Each number is 500 + 50 x the weight over the matrix's rms, rounded and kept within 0 to 999. Layers, rows and columns count from 0. Numbers have three digits each.

# layer 3 MLP gate, 640x256, rms 0.0986, rows 292-325, columns 64-127
547489517498537561431499603487551519413559543475477551456546583489506471577471485504565468468429491507567491508512476525455490492533516494479533509475504431549525544542523505520476501470549568
496562451473505492469482470506502560549436492462488490467417458474539442406433455446540482493502475478511454548491534504452498491468485529545481490477484419443603539514491441518495440513459466
547408469559545395454469503550542580482481485591583489533533591488520508444538616515495501493481460491549597513567446460496582564535408436495577507529474529461525519546468507505523440412462465
510470480523484516574434568540470526499531536528429530472437469498520406478499562551593506461519490515553437529497537463472424499532448497580476488464511540626534458588488516543500460530610417
517515608490526514451400459502430518588581378477499539466528455455562433490478591424463536455504536541473508490508453513508560493577566523493493409487486534502444471499431593455447554479520439
463506537537542614454595621530532655480421481526522542487521465472493545484431553548581525551433481532512446476606578437540505461510488493520550536506549419572489480564472569572523506488404525
520499553477506501508496485494572472555573503498657561467464425548485462466555510508425486535560537461404588543489432534521498483590533521539484490526607478532629533539559480523455499443489431
460544542531524453504448467416514462482459495599503444436457428466457474589546537427518544556486485501526368522523514504479375569574555478494473524485399518520567582514462507485479440477560509
454534539573599533432454458509477403449485451517522576559518483433533467529470487398434546483593512433653484510488502489473439495564514527496493441447436503577606528498644535472460498514531493
535544526460506467402521511498464432489480522558449493504455501503463522430487484520456405582505447485565445568477577447456467462515442536513565497578523527482629602379565531541501516456452622
463493458433454587455559496522519525431494505494433531490493539497476467450543580475499514542483459473501607468515463619510482460469599551515486409466617460561453495443492496545485485560552539
546505553579448494534557535439512500483528484517429473495489495502453614558533500492529490395484498515491364467497415516493468409578510489587482538631516401559507521497497366508470478496469470
501474424552614508515523415605563464530468592482500505554429446469505531522466514506455511482458478477465528573563523463428555491526500495465585493513533460603578465511512524552488490485507489
499565474556627461497522326561500439453432567505499537492536495552540545556555481494494496597537568489504445477609480465554486454543533431609581455529498525468467496442586599571610533466483464
449495529545434447531558571449555430393584391487542526488495591494432506524481451492511508532526545555482562543519558531466473481508542437488492513580521495532481502529453502555564471584541502
547531546515470444498523521431457531477501515614468412486521482512398477566496533577437437425478510448515510443505518430473446422485419451505592463462506517519386610534519533437480611639429511
440573465490585421467587557531525512553383532558560413576490486548530590569549513592529365518511408508498445512532490478536454480512482487496613503511536523470476434399501571465457459424558504
655450567501548508526532460468470473440549496494494457528512516406513487566594463453465567430465557421541448508411528621487499477529492471455471525481517399521435536498479463424478525459500518
494537520482529590542481463535442438497541509494474409481562413470485534475518413575533506540509511471535520473525551571457538438399505512525521553418465530518490522485511480556537528533409492
525390533515436557456481503536540545453444513540407511479516486423494548540493545521452465532557394527570411543489410455464462509499456438519454408567468470517495534544497483467490485468514460
429492506550456547533523533487494465419527535558588539526497580500453471466463508487498426524466502451505445468532523534432559501488520529446377405489499546473456460558506484641539433453546472
485416478547493469554507534506513532464530516428535487433464520371506499516474494506440535476443497442499502515527531575452521540502536545580476605397490502500523507505532507528519453451510529
470475436484474481405410460540504550504538491532580531443356407477548461513475552503495499539434472499562501465438471436495438462496495437514486443429587428448489581472432516513512526472421501
445376544547454512529457547555497496590511401481491486444506510542457567526439587468491598391435454418524518537476521446453514447463480456495516412536459524507537559481518580527492491423489510
477487496466480529462449410471498551534499419429457483514509500551523428473530452499568511498497517594505524505516434531487607496554485572468537579572520497496475490479584431477532474495576524
516502557501398529552511482518485472422519509462523444557410470531543495487464432462533571546536454484461492467500459424544418462526478465473573493534542521452479515334543530543479501468462484
531620475519475550503603485545568481423419458487444446575537454491538376505546518463475507520441483574492519449480481514534478482456499452419529481453516500534421599524463492455514533474453565
538427459491456471576532481457547479499524486577541586526595559419504571594485467565466497547520563538431484512473390523396388474446433420520530518493514510437607533568555482574531503493519500
552478423472504567452507522467536445661508458411521509490537543467456571456467449547572513590519474547469549484601510491449594540544610498492496415477469436415455502452419507536496505588480428
527472490452514537547594491488562511506514535572516490414537519526473505536569502450522463389594528453436496542441578493441458390524557481469511424604491454484419607507437419567514491456457506
570469576483571457553470613517474567531494500522513478491431399573549466554446496586594406424510581469511443496535527414584429524535416563553524503479464521471525585549509474449560460438428420
504526599509474560594505455463517474435390453480491425510454433462490543441540494519397499460510502535473499475554515389517457538476499567496505402498422516481504553404520505450416485523521468
564493467494507580551462579477412547532496467544502494517514551473494420504484499453431546363526591493540489617520621443524546470451539521528567505494452520435446591586503528444455597569494487
465566465537521522519590556613539575639525563457482605490488542465522421436552440516520472620507493478460496511620524526497470471525540573548504400511582602394496474495558457692448488506595585
# layer 3 MLP up, 640x256, rms 0.1, rows 292-324, columns 64-127
463513461415519510577519481489472548526494571470544408516477417549495514571474562511384479498594470518466478541465514431526505512522530440391487460558517612541526487421570508480502477489601495
495520555555512437481547490540509453502571561586417510452537494595472435517537532507539513538525456471537537500483522442552509596474420522441504482504509506523540438507473506479460469538488403
442540509493476447472522472523508447415574466458517450429442462445539485462515470479508543506521437468564550444401468522475393476664549511479548485539438454502462431435450506551483511517570444
471456480567557480407440607474596421483490573472510501629473512459484514507506455504512544484506565483543457394536535583418494563534494474515523530468525531447523441440508464475512598522462526
605487513520507551476410508489490540460521384498569487560633536554501435461493527555527531619487516429468432552522516468481597531481494601491509432549561571531546476467525472471555512543594407
553386444497460559528496472524573463510429440472505503455570526397486506455473455407468541432516447502527535487543490441476525441508511474483380545530597470460460581498536557583434494523454440
536565432460409466481475451509449486614544429484488492502422448466473432538496554504549433606563503458425400482523541365546494486554515552565525526594521554474457574475550560480477422532512456
456527484550517571506555523428511475502517504581564501489435476489579450546504491382558533486477509419481676530544449514570556514477518492492553544601594483519506543494534506493442529459445390
590559526478571508470454555512479525538520547537445567533451563518531515487514527465519652449458566522453576533515399434492505397480468431503446534512474547449472415491486388559478514552524448
482525491457526449513481423549605488424432494406567554566502435506587462555454562517475489489484427539496527476565441460535481505456557456559438515489630483497519506481487539484447524527527367
445532552537450575463587517511521536488584381451501522461508521442522486400521568511588571560487485490470552449521497556545415440533637560485454475393509504528538432503518548511584505516595536
442530504561442552540569499472444451449530468454422449573489436491459540496478466428532528500459579559469506567538477480416533524592535569479477537535437529518519449469509426520538439550578460
528557460513404553595459482477537549475540596425476497551490502490520591475456551474533477547462454512519572445472532467496503533463504464471464526505501483488568514462502469455473468587428385
611459453471433507452508492533550438471551542444517400560626442481495454461519454401560578452530460520483503512550491496596512571398480562530430531485531436493483498611580434518434447475542530
484498436458528484500463397562506576543567512423478501499477519538418489628511502567481524523471538523444503528436493479485545512344448605504519520558595484425533487564485444420509564551470471
456511555458552542463483532502548530536464548521506537486502457562485530387531497495539422496474584526584504556573529383588515442622456552576506523504468494485582462457540493541447551419472552
418372479512487540519469501593535506504456482344509485473450521518441526538547523486603521553478501378467589505424452496528487518516474519564474491437474470481451436515373450563507471536612402
516477507469542534471512536466501447546419500457538551576474560467447543472481505562451485361458505496490491479442447633443476510514549511475592545511522463570470402552457461454489454518567494
498452469544461567555529539526451514554529550462411527566435451511510536519532523575525548559402404519632606524546470562390536530384449510564524395433457448536547498444530497585486538551479566
448512437617432519447526456469510436447412417479634597506524436544425472444408513541534377513451575594520522495419427399411469452617531522526413422520511419611463481499526434462521485585510578
581402529511528512468553496468547442577434482543464390536441564555452488538555489479411543420552508527374439491494368466499510556572403557506532523513452531545526505408518520496497438504557505
442412517558437452456479518435483525495487416506491501572477436455520494491511600538451503456481511456549511536505547507513450563497510520489478534467541496538408409486503574512460474499448581
581479477543582539336525486508419478510505479526553600437459459417568634437514422496467570491497496485510545449522496498504550483560552587507503466458504461452597536608429518553526531553484560
540461535491646450445536554455455520420435498503516492508496505509480521469513443549511491402577493543473450488349482540513496483495481413498522554494473520464471487483519518500502464527560413
518418534513534454442542550441442442515407533555527572440508496561411581559531546473478465527488545527507440552449452551460434564584508443462458433470496488484494473575468515485462505459438520
576528453509521521560495515522411515390455528537532470505469422571565480567524464609449450541489509484478543566450441463580557458507476503520543495462442557435504525513519472470487431454537563
530399504421556574528442613592499573460584470550490547484559540529514500456515486485521571527611495506538488514485446552447495428488536535532442463585475587482539498431505560526474620495507411
431525489552493519487514390554506549542547519486460484414445589578492585484540493412559505506519454446465486423487453550559519493587486464495432493552541625539564520527562496516498478442559475
538441511486501561518490513349565547513547480474520580497627555513458478517537555561420508444533463522470538532519465491535542477465492475551481573534450456499482478439457440458478609540591487
413524438494483461517411454542513498515483505456433506525440604573436511496493528459444514503481538563533564522561540525515501522514517543511472539494490468525538566427515506470481492554539488
570494503597354494441460570516405493519429498519569549542509483501609431574459558530561395475512481442502488542473524570595567461469511438627564577431463434582491517548555428535504513495527398
501611402572536452491589537458458492437601537466574515497563387455594438552515470507547527589501575492428491408459460376400429457584590502513496512510562516424470525504460582571502574534522454
426488474549453471494467455462556509483590586531466505520510505530494542494498503594545441459501521398508471484532417560540449555515475437373567500503576557518481559481574527460498406540439561
# layer 3 MLP down (transposed), 640x256, rms 0.0354, rows 292-324, columns 64-127
504459531516471524452538460460536487485637580526508469471455471496425489472469494433418505520527591562521486487535554482502438548442443450522510541466527461572530453542520463565509472472443417
551473455516449447464557464479478557451492411546534541551416558530461506444453500487546468567434483549440507450455563573446499547431455485567491499467501596587408626466503495450548504494407543
492463467418498525489413540459511486471520580442511348496416481423478532509523574494538510512405536477549477529440648421534588539493489550500545485523591495457493410500465430445599453493411470
575533425440495470590471511518466505494533573558533544452569526692517561481547511527553453523510514523545551509517498473483407463490431443411472427442461472483529465420488647502527450484436449
523482527501451503520480490537475533536477502509393470479440524589500570407522656523596365529489531473494472537486509429475473528547540498435530615526442497431452399488480507489500409438578456
557462448463536524425474486444521604574490510506451460566548497540496471447592463456534545557487472426537547518512537535471475578489491453535645478447460484549481518480483455484529543453461478
447454511479515391533449449439566429422560524465531461483530455404552444638485521525466589447436455574469497523461461473441534560481527508572510542486480447513475398482463423401513452498444444
533424438518549497496488528475571597510556450496522471490501519573473485466503520438451497561512483519470498490527447615511497559507527563499566522478434446438442512476518499494521462473465485
401559599485565464535471434542416539469552515498467514533584550525508567526455471515535453498492518494522548519458564559519492519508490474528539541529481526426500544508542523346525448459466487
485519390508514517504546502509420592592517461458614450521525541495552568565513562460492497514530632532531553528564475535540533516502481490532458453487498466558484491519393457478496482426472494
483530504528507431650435541588495448477547476522491434556589448491559540363524558389493459424468604558491431566444534488411521389479506524504517570427410541508441439396482513528479450539537516
472482509501589507409480468578458557546605434430511394526515499488549525486492511531468529504439485521509528482447540528496491498458511440537514552397508490491499542544434494477534497434492535
506366537629534505493530487428470559434578453473523487462467469454505535460541498506438575480435515500497505556588538506530549568496412538537436455502507508479524517553544590508461310442532448
539452520466458552525458502533509469500538490554501497510474534505455416528491492495440446508562454557534457506461574548346511491489474488484482465520486514515409466497541497460537464468525522
502460500461517478443526572461422446581565432564505441571476403475500498423545524476494380471512522425414505522488443507468409525493431490523470474536414528523476544479496542566518555420486572
483522515511507461462451506548450485575466460491405474520491469443508594470445675543517439466508533433477406516427506536512561562511466464547550399496542512609511462543529499510531447526415560
534536440488473514481520575524490540451521493452445563423452466481458414516436436556435479539502448474458549445502426444588476509503584548575465477416497433574498466539418393514496560515497447
457597482416544573485470487490476453470467389529558442495499463444405557517527603398556477521509484490586574495573495508548405462542461484530508515513585608438534466467540515469536506501514509
482563462481418442602461457426474501470454451484466490435531498451550450496546481522521532513464524428503546456347436552526458517488619490463565516526466483492475486461472539541472517548526505
543474480552527504492361595383540551441572580503527457507483539437515459474511431424454387427507451559538531442519471459495497500471472583438458458509514518493459503496467544565459455476417474
539450483492467485427521521579514510482415420395464560546565526414451501505602473542481501513439557561559474537449522542480538510496497438481426491468450459531599517477559466482451489545513481
403453478464548526483493516545524494493574565535530476455525512503508518525459505478544488459488543451444512424473503435491524505442515454505485470441486465445513494414510558518466454505436489
525492520456478464518478493592472464533367427523542499542530494615556529509543512608494495543409479450546434400484535502503412539516432481560493516423568462506523556509474520554435484540604474
579523463501440499515536545533556470499455427473517499563483532442573435544529359539433504523531460479510475486447541480517418461583450533528637493523513498496462478450517471414443587514468544
446520491436496522467504514472542517462520494501548482516421436480511534471549539483437473555486493525544441589491502440475512399489558577395499499444497504476510503466506475512492534518508461
538477453441472445473570489507608546555446517458485522438540535362475629465569573477472483537406518514530558472456535443526517551493530541549493472517492517491439528464510493503600495420603475
521497495490521553460576541547527520513478448511317578469529416453506453592558438495533510478524490576360508487550618556479545468423466527543477505478462559559516498549510424485515420534524500
553469461534455435553503388460457454495455566555454488397501507523514556478598422455495441460528433479453558513439538508464441472506505439434593436458461512527487515474407382530531503589504459
570489542521497542432474501486468535468467501459373503491497493488531515536427498484481384518440518439479444551485529483500436650481506494513462536471455460433679480475543459491553468496548579
526484600482504525531567524545535458503510508503541478536485499508525505523537465541512464514535572442443485491473550429488580517470530439503428408610511418526420533445467485526471506466521543
486483492509536549487498445537528520584475519538455463572505506537548535466468542447585411506564452489471486544517533367400464521439506520549552498563536590552511545581441475598487518457559492
510422491550574513489599430407480444454517537484525523370481560427517527502458468385523437483475547506590475483453523504497557497497539507469516487521506404477475483498456532473454533449510543
422409464588540377533443423513481507435473498564492462585401484498451521573565455531517517469473533565458525551533440504447458540499496622533541504580463497485499490513507468513506412484438529